{
  "num_hidden_layers": 12,
  "hidden_size": 128,
  "num_attention_heads": 4,
  "num_key_value_heads": 2,
  "head_dim": 32,
  "intermediate_size": 320,
  "vocab_size": 8192,
  "hidden_act": "swiglu",
  "norm": "rmsnorm",
  "norm_place": "pre",
  "norm_eps": 1e-05,
  "positions": "rope",
  "rope_theta": 10000.0,
  "rope_fraction": 1.0,
  "qk_norm": true,
  "attn_scale": 0.177,
  "bias": "none",
  "tie_word_embeddings": false,
  "parallel_block": false,
  "init": "uniform",
  "init_std_qkv": 0.0419,
  "init_std_o": 0.0,
  "init_std_up": 0.0419,
  "init_std_down": 0.0,
  "optimizer": "adamw",
  "learning_rate": 0.00357,
  "beta1": 0.9,
  "beta2": 0.99,
  "weight_decay": 0.033,
  "lr_head": 0.00582,
  "warmup_steps": 305,
  "schedule": "wsd",
  "decay_fraction": 0.572,
  "decay_shape": "linear",
  "final_lr_fraction": 0.05,
  "batch_tokens": 8192,
  "max_seq_len": 1024,
  "doc_mask": true,
  "train_tokens": 92240000,
  "max_steps": 11260,
  "dataset": "wikipedia_en"
}
Each number is 200 + 20 x the weight over the matrix's rms, rounded and kept within 0 to 999. Layers, rows and columns count from 0.

# layer 9 MLP down (transposed), 320x128, rms 0.193, rows 36-54, columns 0-127
152,205,219,210,198,210,201,236,212,204,210,175,195,222,198,184,188,196,228,207,177,228,194,145,215,217,154,195,185,209,229,201,220,192,229,215,205,177,221,206,195,176,199,212,183,189,194,167,210,176,200,193,161,205,238,192,221,206,175,197,189,185,160,200,203,145,206,212,196,237,203,231,180,222,172,186,215,170,218,203,175,191,167,157,196,200,198,213,208,156,188,182,215,205,224,201,205,191,198,214,213,223,202,181,187,201,189,203,194,218,198,181,175,207,200,192,179,195,199,212,200,191,181,233,173,202,167,204
192,205,181,186,238,157,230,193,175,162,220,206,169,209,175,218,203,191,185,199,198,209,204,215,199,181,185,236,183,224,152,224,245,205,158,225,201,211,216,208,168,173,209,226,169,224,216,172,218,243,164,220,153,191,222,199,214,184,194,176,203,193,204,199,231,253,200,216,211,178,220,206,207,191,203,198,221,207,200,184,200,220,168,209,215,209,218,186,214,165,206,237,220,214,216,174,239,188,204,193,203,199,171,190,194,180,206,207,204,201,221,199,203,179,205,232,204,191,194,198,191,166,200,180,170,155,187,226
210,213,217,172,262,168,195,209,218,267,177,190,194,202,189,165,205,191,216,172,202,206,229,209,209,187,193,208,213,219,206,206,188,175,217,199,185,180,243,188,193,217,188,213,211,231,182,226,180,175,214,175,199,208,197,196,196,178,197,183,175,189,216,206,182,225,213,204,208,202,162,177,191,181,206,214,205,238,197,211,206,191,250,181,176,182,197,170,215,221,198,210,189,237,220,225,199,205,173,212,195,237,164,198,193,178,222,189,190,166,221,186,176,195,225,203,208,194,197,193,192,196,188,190,179,192,234,217
188,180,233,164,174,198,225,208,175,199,169,211,180,177,218,201,186,233,211,210,192,190,217,204,186,189,202,184,189,177,170,173,206,153,177,216,193,197,201,213,169,206,190,213,235,217,250,203,197,191,220,184,223,205,182,179,195,202,206,197,198,211,197,214,195,201,209,225,176,227,215,193,220,204,223,174,201,209,182,178,172,165,215,200,215,172,210,203,215,225,195,227,237,208,214,176,194,194,211,183,183,193,227,177,160,193,210,207,174,208,172,220,170,182,181,194,186,204,197,157,206,185,212,226,207,205,175,210
177,214,180,212,190,175,137,198,181,211,196,222,190,211,183,194,202,215,223,202,206,213,214,188,229,205,201,206,226,216,209,163,200,220,200,203,200,187,181,193,183,219,160,200,210,176,219,173,219,215,190,205,229,176,194,187,186,175,189,207,213,214,164,200,185,227,232,206,189,187,199,201,206,187,210,213,228,194,196,191,207,218,200,194,198,209,185,192,215,189,198,185,171,249,216,205,238,194,219,186,161,183,223,229,201,155,190,216,225,199,217,194,205,219,195,204,190,163,199,209,195,236,205,207,170,199,226,224
228,234,189,203,187,207,180,167,202,265,202,199,184,187,187,188,191,210,151,245,238,212,195,208,197,193,189,201,198,180,200,172,206,172,223,213,222,201,196,182,181,208,179,213,198,202,193,213,193,174,239,185,224,176,166,176,211,185,183,211,191,213,213,220,176,225,176,189,211,194,226,185,224,198,222,199,175,205,171,203,159,221,206,177,217,216,187,207,204,186,187,194,160,212,214,201,185,242,212,228,193,199,201,243,209,178,214,222,209,209,205,200,212,212,227,199,204,201,219,186,184,218,159,204,165,223,194,191
178,163,189,189,231,176,208,181,208,130,222,214,216,221,223,190,206,175,205,108,194,211,194,204,183,196,200,189,186,208,254,161,185,193,192,203,207,214,203,202,186,194,203,217,171,202,192,177,223,227,184,211,223,196,179,230,207,212,188,199,197,188,228,205,211,134,216,191,202,176,209,204,220,214,201,199,222,178,221,219,204,194,173,184,169,192,188,190,198,226,189,219,229,208,176,196,180,197,194,198,200,212,216,190,158,201,195,191,198,206,202,192,215,201,174,166,220,222,236,202,200,193,231,209,201,198,190,186
218,189,170,207,176,207,178,190,164,225,173,246,165,186,221,184,198,199,207,223,195,181,206,185,192,184,218,216,217,189,169,195,205,206,188,193,177,201,199,161,184,184,201,185,202,195,228,204,200,208,185,209,187,187,204,208,222,208,176,215,174,217,170,208,189,175,189,184,198,194,208,201,217,200,194,208,213,224,215,197,225,183,187,192,155,167,182,205,214,162,213,200,192,207,211,202,201,189,184,226,163,193,146,228,204,205,213,185,187,170,206,190,157,209,231,220,205,183,216,180,183,199,223,210,210,209,208,209
166,189,202,191,204,171,167,224,186,182,190,239,197,250,197,196,155,222,197,169,214,197,205,211,199,196,205,214,209,208,192,169,173,181,203,218,214,210,204,210,240,184,177,207,245,203,200,188,189,195,181,197,185,175,186,225,223,163,182,219,195,185,204,223,226,195,215,200,189,171,192,173,188,206,169,192,195,173,185,195,222,172,195,207,200,201,200,166,151,221,221,216,221,200,192,211,215,185,197,213,212,191,214,211,203,216,190,224,193,192,198,206,207,212,190,162,193,213,211,207,197,179,203,226,171,203,196,183
226,194,172,193,199,215,148,227,173,229,177,203,211,176,163,196,177,168,218,190,202,219,211,183,201,200,196,181,197,205,193,196,178,200,186,219,219,197,167,223,163,151,217,190,182,159,213,203,239,199,157,182,224,236,202,230,198,202,212,168,169,151,179,233,215,187,188,226,220,234,214,200,237,193,199,223,203,219,177,175,152,217,195,218,189,188,236,211,211,188,212,221,195,217,206,202,229,198,199,227,222,155,173,211,199,183,168,201,197,214,213,199,152,184,200,173,197,218,190,212,220,222,214,210,211,201,185,210
180,218,197,166,160,235,202,184,213,185,180,199,211,209,184,190,205,208,205,213,204,204,170,206,204,202,220,220,212,229,305,152,215,171,201,162,224,213,218,201,154,213,168,221,210,193,181,212,212,222,185,206,202,202,213,221,195,220,216,205,197,213,188,219,201,165,215,202,182,217,165,206,200,216,208,207,192,148,182,182,197,196,257,156,179,222,223,218,198,185,226,206,221,187,189,195,218,194,171,193,214,201,188,201,216,225,187,200,200,172,174,217,195,188,162,211,165,170,209,207,183,224,185,169,224,187,240,224
179,216,238,210,213,179,210,177,171,145,206,185,207,191,221,192,241,190,197,181,218,204,228,225,223,208,168,193,219,190,167,212,193,187,207,187,225,198,199,185,201,213,195,181,207,172,212,172,198,195,229,205,224,168,171,195,179,198,181,212,241,179,197,177,193,173,209,205,216,200,206,211,227,225,220,216,206,208,206,202,158,234,169,195,185,223,168,184,192,161,189,198,181,222,192,195,218,194,200,188,212,212,182,208,179,206,196,227,184,180,191,209,203,202,182,188,215,218,189,166,188,183,206,196,233,189,192,207
201,201,197,215,148,196,227,197,213,171,211,202,204,199,217,191,178,215,165,197,200,225,249,183,203,185,205,176,162,180,192,205,210,214,204,167,171,191,195,203,192,208,201,135,245,199,200,195,193,183,221,184,197,212,248,214,206,217,182,178,191,176,227,206,191,224,208,207,211,207,213,219,228,178,177,181,199,187,210,210,207,210,153,208,205,180,221,231,178,214,172,205,198,207,222,184,214,192,210,192,211,194,211,226,216,219,177,194,194,175,193,234,187,182,148,174,222,182,180,166,188,214,198,222,199,190,226,173
215,219,248,174,186,185,212,179,183,165,198,181,195,183,180,191,166,222,244,196,215,176,175,176,210,212,172,151,194,207,201,205,158,225,198,150,229,198,208,196,205,185,200,225,179,190,200,205,209,209,173,197,215,196,205,198,171,166,216,179,247,188,199,192,228,243,195,202,186,211,194,223,211,200,194,180,241,207,198,202,185,196,219,227,192,172,239,177,239,206,205,194,201,201,216,202,219,204,172,179,195,189,206,204,210,209,168,184,237,222,193,177,216,192,220,211,198,187,172,200,204,220,185,238,186,195,216,250
211,208,228,167,189,203,209,197,224,174,207,190,171,206,185,157,226,220,162,203,205,211,224,210,210,210,211,188,221,202,156,191,203,202,221,201,192,194,189,201,215,177,222,176,211,180,205,212,215,218,155,231,186,204,210,207,184,203,189,202,214,217,185,186,200,208,204,169,204,205,242,215,227,202,222,176,201,201,187,226,200,197,222,170,164,212,223,176,220,209,179,185,208,208,191,189,158,185,170,159,192,196,181,207,208,207,219,205,227,191,172,169,156,183,242,193,204,214,210,189,174,220,154,214,166,201,195,181
215,211,181,208,187,195,201,169,197,228,204,195,212,206,214,186,193,170,199,213,231,212,169,223,184,168,209,196,227,206,196,235,205,192,149,219,199,191,230,209,213,169,224,205,218,161,186,205,195,186,178,209,184,197,192,197,195,165,203,214,202,200,188,165,208,218,197,196,240,224,219,217,211,188,222,194,207,157,197,176,194,180,172,199,198,210,194,215,212,193,223,202,202,216,192,229,200,237,203,193,232,220,217,208,189,215,192,199,197,186,197,204,158,205,224,212,232,209,175,246,182,200,193,207,172,226,195,175
209,156,204,207,243,190,187,212,174,207,151,213,219,190,222,165,151,201,218,237,205,218,194,205,191,208,195,195,188,207,196,183,209,176,214,164,179,216,213,189,180,220,187,210,187,203,217,213,178,222,167,229,232,201,215,197,195,197,181,193,215,216,195,178,193,272,196,187,198,189,208,231,194,186,236,215,216,203,194,218,207,211,178,224,212,188,194,194,186,207,188,237,171,167,159,208,197,206,211,169,178,190,210,230,218,180,210,216,191,175,216,208,185,215,215,168,206,195,227,178,212,204,207,207,204,209,231,214
206,197,178,166,195,196,180,204,164,222,205,202,178,192,201,246,197,223,198,209,203,184,174,166,195,214,191,196,181,195,208,156,204,219,210,171,186,182,181,197,204,171,195,183,170,182,190,184,194,212,200,205,229,181,178,216,199,211,214,183,206,174,213,204,205,196,151,192,205,248,177,227,189,195,192,202,230,205,195,185,165,205,245,190,180,181,218,219,202,189,205,211,209,187,237,204,223,229,183,187,198,202,223,215,200,179,168,214,243,212,198,233,206,200,160,223,192,212,210,202,175,212,194,200,171,208,173,187
207,204,210,170,202,205,162,216,228,202,160,187,216,198,172,208,200,222,199,192,150,193,180,224,175,203,190,225,186,229,209,206,213,211,205,233,201,234,202,191,211,224,186,212,180,213,214,207,229,219,198,194,214,214,180,190,198,200,192,222,194,205,211,198,218,208,169,193,187,215,198,179,211,236,189,193,247,191,222,187,223,202,177,241,223,173,174,194,229,180,206,228,206,202,207,193,208,194,203,207,209,250,200,217,204,221,186,210,213,236,182,236,194,186,186,166,221,173,192,198,173,191,202,188,176,192,163,205
# layer 9 MLP gate, 320x128, rms 0.192, rows 37-54, columns 0-127
220,176,181,202,196,182,195,185,235,233,206,229,186,159,225,183,239,219,217,164,211,189,231,173,184,218,211,187,177,229,228,187,226,210,171,173,193,200,222,197,213,200,256,195,205,183,217,176,196,200,199,177,199,170,172,194,177,213,164,184,229,200,188,212,220,199,215,184,216,182,195,165,216,166,223,230,198,177,178,194,209,219,209,221,197,208,193,193,212,186,190,178,199,206,187,168,213,233,206,175,198,185,226,191,210,211,210,179,192,174,183,196,190,178,183,183,223,214,215,213,210,196,170,250,201,177,220,219
246,188,218,199,194,168,213,167,181,203,161,259,235,190,209,180,215,214,193,172,205,193,235,215,205,190,233,208,226,211,206,172,207,206,198,186,160,203,198,190,223,170,222,216,182,204,189,188,179,240,187,200,174,202,149,203,184,188,196,200,211,162,222,171,212,198,201,179,227,198,208,185,237,189,189,179,218,194,193,195,198,201,169,200,180,166,167,220,203,198,203,192,212,249,214,181,180,201,193,145,222,222,173,206,204,202,196,196,228,180,176,184,175,207,223,212,196,221,214,205,233,180,200,208,180,177,225,217
192,221,191,222,157,168,203,160,200,209,216,223,168,243,158,211,201,229,245,206,199,190,198,186,220,224,192,199,187,216,229,187,210,195,223,227,174,193,182,182,217,226,186,234,211,159,221,164,197,202,228,206,190,200,204,161,172,181,197,205,212,188,200,200,184,183,216,205,198,198,221,198,203,193,220,198,208,194,182,183,203,201,178,207,180,195,180,207,203,197,161,213,197,202,213,206,170,168,211,198,187,204,226,199,180,214,190,184,217,173,199,210,212,206,213,221,187,201,204,183,186,172,187,185,200,187,180,182
183,233,236,192,200,183,189,180,226,226,158,224,189,212,204,187,247,202,223,189,206,205,215,192,201,198,177,211,190,210,207,194,207,213,217,222,231,178,218,202,202,230,209,189,218,184,197,205,233,195,189,184,208,194,171,228,202,192,172,162,191,199,186,229,180,226,211,224,192,200,218,168,191,185,193,198,191,187,181,218,219,178,199,172,220,189,207,171,167,195,208,165,197,232,219,162,210,216,190,193,187,219,196,191,185,205,170,166,208,169,206,195,227,217,202,196,185,183,179,195,231,205,172,177,173,184,161,192
218,209,185,192,193,187,237,205,208,232,225,206,212,194,191,229,222,218,201,185,189,214,228,205,173,248,196,229,178,197,220,212,215,192,213,197,202,230,186,202,163,245,224,207,189,228,204,187,209,199,204,206,231,193,175,192,203,170,210,212,186,171,245,207,170,224,193,219,211,194,219,191,230,217,207,185,202,158,203,191,211,194,193,173,205,198,200,206,167,201,210,171,213,188,203,198,177,229,198,198,193,233,212,187,214,174,191,197,210,179,179,207,202,207,229,223,225,236,175,195,211,217,217,194,179,216,233,181
228,176,205,182,185,224,239,202,182,219,214,217,183,194,202,214,186,232,177,224,212,165,171,201,194,189,179,222,183,168,203,223,214,215,168,196,168,232,202,244,189,213,203,176,174,158,162,199,194,246,219,177,237,184,173,227,236,174,172,183,234,182,212,177,143,209,216,209,195,179,227,192,213,237,205,177,191,203,201,213,218,159,190,221,217,165,188,164,177,156,174,179,200,223,202,198,190,200,194,200,200,197,187,167,233,216,225,213,216,198,176,199,201,185,182,208,254,215,208,202,187,167,175,157,216,190,193,179
200,205,175,198,235,182,213,191,210,213,234,211,178,196,175,202,217,200,176,174,215,201,189,202,188,184,181,171,193,206,181,208,201,208,181,198,194,210,217,195,202,217,196,206,197,169,194,214,207,206,205,192,207,172,184,211,206,210,208,200,219,208,177,216,185,249,206,242,221,166,208,227,194,182,214,194,212,167,188,205,214,194,215,189,177,220,205,174,205,194,175,194,222,207,222,196,183,198,186,222,192,224,223,199,200,202,228,182,202,160,209,195,205,171,200,151,230,165,176,208,197,197,207,221,184,154,179,218
233,207,211,188,208,211,229,211,183,195,216,194,227,173,224,179,201,193,208,198,205,204,185,195,198,196,220,205,220,184,207,197,205,196,200,187,179,202,204,205,226,184,212,215,212,223,231,182,171,186,230,186,179,233,181,173,191,211,222,215,213,232,173,193,189,213,212,171,178,196,188,215,236,203,167,220,188,197,204,188,165,192,190,244,181,177,209,225,220,205,193,217,209,208,213,190,198,186,191,206,206,219,204,173,202,212,200,206,193,226,190,201,142,223,189,224,241,187,191,160,212,204,196,178,207,197,159,213
223,212,213,187,196,159,215,219,202,247,184,216,174,186,179,185,220,185,214,199,203,215,215,173,182,166,184,211,207,211,217,193,188,179,247,179,188,194,203,199,194,219,223,226,223,213,212,202,188,223,246,182,190,205,200,164,175,191,165,241,180,227,200,217,193,230,235,195,206,188,235,203,190,202,201,219,170,204,153,193,192,198,176,167,213,208,215,220,202,178,188,197,199,231,204,183,180,203,214,215,179,214,148,178,227,176,236,204,172,182,216,210,212,189,212,192,204,226,179,223,175,191,171,188,201,248,201,203
199,206,204,190,213,202,236,194,164,202,164,219,205,173,186,206,240,180,209,163,190,187,192,198,173,226,174,228,216,218,192,192,219,177,196,200,207,200,236,198,178,185,190,184,192,171,234,207,177,212,187,189,218,184,195,196,183,204,204,233,210,208,191,208,227,215,161,187,206,193,227,221,258,193,182,206,173,205,187,184,239,218,178,204,215,215,212,230,206,198,204,266,173,210,217,160,247,219,175,208,232,206,208,187,236,198,174,142,190,172,203,195,201,173,187,203,202,232,182,194,232,173,163,202,198,196,192,241
204,234,207,173,202,195,197,156,188,206,217,170,207,188,193,170,198,179,230,181,182,220,221,214,214,201,212,236,220,175,204,193,192,202,196,200,214,192,205,216,206,223,198,209,222,211,224,218,190,196,221,174,171,208,181,212,211,151,203,224,191,181,217,177,204,209,215,198,196,177,203,192,209,172,201,194,196,172,156,194,209,173,180,183,171,220,195,196,180,171,220,236,180,208,196,201,182,211,166,167,245,204,171,199,216,215,169,213,184,211,181,198,213,190,194,202,199,201,178,192,206,166,199,157,205,184,182,235
202,212,197,186,214,214,255,180,201,220,207,215,204,211,214,224,190,209,206,198,208,199,187,172,198,167,202,231,169,163,207,244,220,201,224,219,190,162,203,183,209,214,241,196,226,193,232,232,188,210,180,175,210,228,211,206,175,202,179,187,224,195,220,202,201,226,223,193,212,217,194,218,202,236,208,223,199,175,165,226,227,176,176,219,213,203,174,172,153,195,202,180,212,206,179,190,187,210,211,212,164,228,195,188,202,177,209,200,179,214,182,165,186,200,175,200,205,181,177,164,204,223,235,206,193,182,196,218
232,215,216,211,207,193,226,183,230,209,212,237,186,168,211,179,245,207,161,207,202,187,183,218,209,179,236,196,217,208,220,215,229,231,231,208,209,197,199,198,179,223,207,194,210,238,160,214,222,209,192,185,190,167,202,168,162,209,160,212,199,199,176,195,194,196,196,190,225,174,214,192,227,211,221,193,180,196,182,207,214,163,186,169,214,191,157,181,197,173,226,188,211,176,188,177,210,172,171,196,213,205,208,180,228,221,173,171,204,200,188,179,152,174,196,214,237,200,239,187,226,213,192,188,167,149,227,194
180,227,197,195,165,202,223,181,199,205,165,200,214,201,166,209,158,193,208,192,193,212,172,192,171,224,204,157,219,213,234,195,233,186,219,150,184,184,201,190,196,245,193,198,185,173,179,183,221,239,185,189,178,176,162,186,162,153,180,230,192,209,246,192,177,208,193,204,220,218,197,172,161,191,203,189,207,233,169,192,209,171,174,192,213,158,179,198,177,210,188,202,218,187,216,195,219,191,178,197,206,159,181,228,219,220,158,228,227,213,198,200,197,188,207,194,233,238,211,228,214,211,217,179,204,195,193,185
205,193,208,185,180,212,215,205,185,205,222,193,183,216,172,217,196,198,180,187,190,206,200,222,201,231,178,216,228,171,222,202,179,216,174,190,181,224,199,212,142,217,208,225,181,187,188,190,173,194,216,211,210,189,183,197,217,204,207,233,184,213,234,171,182,197,223,172,204,221,205,195,226,219,204,169,206,201,211,195,200,180,167,209,203,186,203,203,221,192,208,192,195,195,219,204,179,188,182,183,215,235,204,176,223,196,208,219,201,197,230,201,216,178,188,180,261,247,193,194,202,186,182,195,202,205,187,216
187,232,178,197,187,184,203,198,191,188,199,196,229,215,193,210,186,241,210,144,188,198,221,186,204,207,194,212,210,215,215,210,217,169,190,180,196,216,196,213,203,215,210,227,236,181,230,197,190,220,212,190,201,188,180,185,197,180,201,256,237,234,212,184,203,185,208,204,220,204,198,187,197,182,184,195,210,197,164,166,202,159,181,197,203,156,186,156,189,175,186,182,206,164,206,204,169,176,194,215,215,175,192,186,226,218,201,204,209,219,191,218,206,211,209,189,202,209,205,216,235,200,226,213,213,224,149,225
199,214,231,191,195,210,206,207,198,198,186,188,201,180,186,193,200,221,183,194,237,140,174,190,206,190,189,186,225,193,201,170,208,192,232,181,206,202,196,197,204,202,168,238,174,179,220,215,178,200,202,206,201,177,204,211,189,196,223,230,198,207,195,230,174,217,172,216,194,173,193,210,193,194,232,230,185,201,177,193,198,155,207,222,200,187,163,208,207,199,179,206,221,195,233,158,235,223,179,184,191,228,213,193,221,197,209,207,196,202,184,207,176,180,191,175,192,239,191,221,221,224,155,221,211,186,185,180
229,179,235,184,175,173,238,208,208,212,221,184,175,228,221,177,188,206,227,197,222,210,233,224,176,196,187,183,231,227,210,193,206,205,211,195,196,197,222,203,201,184,210,193,228,206,193,184,217,224,248,183,203,197,210,211,191,179,191,208,204,181,185,202,226,199,204,200,213,172,255,195,236,169,193,214,207,164,160,191,221,224,204,178,224,221,221,161,206,167,172,195,172,187,220,194,202,218,217,201,182,210,193,181,182,187,183,211,182,214,202,213,205,176,173,188,199,195,185,209,186,243,192,214,229,184,194,170
# layer 9 MLP up, 320x128, rms 0.198, rows 37-54, columns 0-127
195,185,176,169,233,161,213,190,161,210,221,167,211,171,209,199,225,213,210,220,209,209,201,200,178,195,217,170,198,189,173,207,195,190,252,194,218,186,193,204,200,208,217,221,225,193,229,138,209,240,185,206,188,210,202,201,196,165,220,212,215,206,197,191,208,233,180,226,193,185,205,206,201,214,213,180,198,210,173,166,195,182,193,217,187,214,200,196,166,173,207,213,217,167,184,187,171,216,185,180,216,184,177,202,214,208,215,196,220,191,197,223,195,189,212,183,206,154,220,219,186,186,224,158,232,210,179,188
202,255,229,191,177,201,191,235,171,195,208,180,204,196,211,200,177,184,199,185,157,202,208,194,188,223,197,222,225,217,189,193,186,176,203,216,189,208,212,224,239,217,201,192,223,199,236,202,186,198,191,209,169,189,187,211,221,198,206,187,227,213,217,209,188,207,174,222,194,194,214,175,191,202,177,215,175,179,221,224,253,194,158,213,199,182,213,206,197,173,190,198,213,202,244,183,181,199,199,194,202,177,204,229,194,245,223,192,227,197,197,206,222,217,184,217,168,198,215,225,205,198,204,199,219,168,170,178
203,199,204,200,193,230,180,237,197,211,178,180,210,193,205,181,196,191,191,187,182,193,195,216,221,204,151,173,208,206,193,200,214,197,197,163,207,172,220,224,207,219,202,198,209,202,198,209,212,203,176,212,237,206,204,214,214,220,196,188,225,177,192,199,212,200,192,223,211,228,176,207,185,197,194,193,167,165,175,188,192,217,186,227,240,194,197,206,195,177,209,194,197,186,263,222,223,266,192,179,246,231,212,197,204,189,187,184,194,197,181,181,204,212,224,211,191,206,200,223,191,173,181,183,218,233,161,174
179,219,226,186,196,197,198,194,190,189,237,181,222,176,217,245,181,183,191,207,188,199,189,178,200,197,177,196,183,213,195,172,211,214,200,224,171,202,219,221,204,171,185,193,188,215,204,162,176,197,236,209,192,214,179,169,198,229,195,229,196,192,203,203,182,187,221,199,230,207,194,204,218,188,200,168,198,245,205,223,225,203,205,207,223,211,227,209,225,211,189,199,203,241,198,201,215,185,180,230,231,217,203,212,215,214,179,197,193,184,205,166,170,219,191,161,222,186,208,224,191,203,176,177,207,214,201,244
211,165,177,226,190,216,218,189,239,196,210,214,200,186,207,186,231,181,181,190,223,181,219,231,219,196,201,222,193,189,209,183,224,211,189,185,157,199,213,192,196,204,233,216,210,168,176,225,204,186,163,197,172,244,214,173,206,210,197,182,220,179,208,212,222,189,205,177,191,230,227,227,218,219,233,168,181,213,168,204,179,202,178,212,225,192,195,198,208,199,213,227,182,223,200,197,251,191,218,173,209,188,216,163,214,215,185,218,187,188,241,172,177,178,228,183,198,192,188,178,220,191,174,213,202,219,220,194
204,202,232,195,166,220,183,185,196,182,181,198,212,212,216,194,202,238,215,202,215,215,235,206,188,208,202,221,193,175,200,196,204,212,213,208,230,220,222,155,168,212,149,220,200,197,208,185,225,165,169,188,209,238,214,200,212,231,209,212,226,208,189,211,162,181,157,203,219,210,223,229,244,160,137,224,215,210,194,235,203,223,201,206,240,196,228,221,157,188,205,202,168,193,184,219,186,206,156,157,215,206,214,198,211,182,179,177,200,188,229,198,228,198,181,222,182,189,201,208,182,194,173,214,193,211,198,209
228,195,246,196,209,209,228,212,200,220,215,170,190,204,166,209,213,196,217,231,217,214,167,216,198,206,187,230,215,203,192,197,202,179,185,223,177,247,221,205,217,224,196,195,211,203,196,222,215,204,208,184,216,214,203,186,213,202,192,212,167,181,200,188,193,208,194,204,206,191,183,185,211,202,191,221,189,194,175,219,166,199,200,177,217,194,206,207,184,192,197,211,182,190,173,214,203,224,198,194,228,221,209,208,233,196,182,190,201,223,173,188,216,207,208,203,203,226,215,178,182,164,159,192,220,217,196,157
179,178,145,211,204,187,224,198,220,188,191,181,174,207,216,196,217,249,190,198,182,222,200,222,209,221,198,214,195,169,197,220,184,222,204,187,159,217,214,201,182,205,181,205,214,186,217,194,198,163,211,171,215,190,223,196,177,183,197,185,200,167,223,207,214,190,172,201,215,196,207,214,164,178,213,215,204,214,179,220,208,178,208,232,195,206,198,198,224,183,199,207,191,224,220,206,189,186,162,189,208,206,182,225,190,164,214,188,184,187,198,189,170,210,208,184,216,186,200,180,177,183,217,242,193,191,211,200
210,205,236,166,221,227,234,199,159,181,208,170,189,201,142,154,217,196,189,220,226,172,198,221,243,192,179,221,185,202,164,204,203,219,197,205,193,223,180,205,206,205,228,188,238,214,202,200,192,215,235,208,218,166,207,208,227,204,197,219,198,161,213,248,188,224,218,197,164,195,189,196,208,216,169,174,193,147,194,162,185,179,211,192,208,233,235,182,174,189,227,212,204,173,257,207,197,235,186,188,230,239,214,174,232,158,208,244,198,203,206,219,190,228,207,185,197,193,196,208,205,238,176,207,200,210,185,185
173,208,163,197,188,192,218,195,221,195,175,178,233,219,216,203,184,194,184,205,172,198,250,185,227,214,228,232,193,193,213,243,209,178,214,184,182,172,193,169,195,203,189,179,233,201,190,193,223,218,168,207,216,179,221,186,181,199,201,217,178,203,213,200,184,189,218,186,208,224,193,165,151,219,216,197,225,204,195,177,207,195,198,184,222,212,204,245,206,169,220,203,188,196,161,166,180,213,205,185,210,187,174,208,207,186,159,263,211,190,159,197,237,202,277,190,131,196,195,198,173,238,214,172,202,180,199,165
147,207,219,211,191,184,222,194,203,201,202,198,213,178,199,209,177,179,191,225,193,176,195,185,191,206,229,194,231,199,200,213,193,175,160,184,201,175,196,223,206,212,202,204,210,195,224,213,188,198,211,210,179,203,188,181,215,194,201,223,187,181,218,217,192,184,210,225,199,185,211,220,130,167,199,182,199,227,188,197,176,199,206,230,190,206,223,193,155,203,171,222,190,248,173,199,167,212,193,194,216,211,208,206,206,213,190,233,197,185,219,174,224,191,181,204,188,194,202,221,194,221,206,173,239,177,192,178
195,203,181,202,204,188,192,164,186,214,198,191,212,175,163,214,163,209,226,202,187,192,153,171,157,220,195,211,218,214,192,211,211,230,166,242,232,228,202,177,223,184,198,231,227,208,191,219,193,190,200,220,195,192,217,196,199,215,206,233,185,200,203,228,201,213,207,204,207,206,214,205,247,197,198,215,154,206,186,205,215,194,182,159,198,219,199,183,208,174,220,205,204,205,197,198,204,206,198,158,214,181,155,153,202,217,207,217,173,188,190,218,204,169,218,187,178,194,194,242,196,212,220,230,199,224,180,193
199,203,194,178,211,188,198,230,190,198,212,174,175,238,200,188,192,221,188,204,196,210,225,194,215,182,186,198,203,197,191,211,163,206,214,233,197,206,222,186,208,209,193,185,156,195,221,206,199,263,180,203,231,187,211,209,241,165,245,222,198,180,205,162,208,231,206,189,196,185,191,207,189,211,186,167,261,230,223,207,199,190,214,226,182,216,226,213,221,200,219,232,188,183,183,183,192,199,188,167,160,191,204,218,234,182,194,188,170,202,168,217,223,225,172,189,200,192,199,215,221,220,165,229,192,207,180,201
206,184,219,191,249,184,214,223,219,227,237,203,200,190,222,203,226,190,188,218,189,200,236,184,214,179,198,218,224,218,190,196,195,192,214,229,224,194,215,221,190,195,172,202,177,223,217,213,200,175,178,224,189,204,180,247,177,184,225,192,204,192,170,194,175,223,218,184,184,149,219,196,215,196,190,185,179,186,185,192,213,217,211,224,239,188,232,225,198,195,190,213,171,220,187,222,230,227,219,204,200,212,173,164,207,168,226,216,180,193,191,156,214,207,210,175,236,205,234,200,185,195,203,177,208,230,166,228
197,233,169,207,207,199,195,204,190,229,227,208,219,208,190,173,213,196,179,206,198,225,189,180,195,172,210,192,221,222,208,152,199,190,214,225,206,206,220,175,198,221,217,242,201,199,229,168,221,202,204,216,174,221,196,210,182,169,205,180,196,186,205,211,232,215,194,202,164,212,224,240,223,200,191,217,231,184,179,198,200,182,193,171,204,218,196,202,198,217,181,219,162,185,203,214,229,207,225,219,214,215,194,211,209,213,182,192,217,190,205,172,209,199,188,231,197,180,158,207,183,199,182,220,172,215,213,175
196,222,155,227,243,196,176,182,195,220,177,235,216,208,174,199,213,177,218,212,199,194,223,229,206,231,231,227,183,181,210,217,200,216,216,213,217,176,173,175,249,204,185,205,199,199,194,197,217,206,157,205,180,181,226,222,224,182,207,196,180,197,172,207,221,208,207,188,222,219,175,195,176,210,180,178,236,200,188,215,165,203,199,193,216,193,198,213,202,193,190,163,192,213,199,223,166,190,230,184,168,250,184,198,175,221,208,217,194,203,200,208,206,175,181,205,205,207,164,227,219,215,204,188,171,203,220,173
193,240,227,188,222,166,200,198,176,211,202,192,167,193,190,179,189,176,201,226,162,198,192,163,196,171,220,196,216,197,200,184,224,234,212,191,183,203,214,217,211,180,207,191,188,218,204,220,214,212,187,203,180,189,200,181,208,201,205,181,200,240,172,187,203,212,199,193,177,183,194,188,191,209,195,218,177,183,215,231,237,165,215,192,223,210,201,200,193,200,182,205,209,226,180,210,194,199,231,198,218,209,205,196,187,241,203,172,210,174,209,183,241,164,186,190,206,193,244,202,194,185,171,219,201,192,213,196
201,157,166,195,213,187,218,191,230,208,191,220,221,178,226,185,217,208,185,225,231,201,208,199,168,165,213,195,186,199,204,193,205,198,190,195,199,198,186,175,196,194,191,185,191,213,182,211,224,216,177,193,192,187,216,234,205,210,194,162,212,213,203,236,217,215,221,172,188,187,183,164,217,207,240,219,216,183,199,241,182,201,207,199,247,176,188,207,208,201,233,209,188,197,173,223,218,221,237,185,203,222,195,205,210,184,213,218,177,204,166,202,206,203,212,213,213,178,217,197,199,250,188,208,185,203,235,187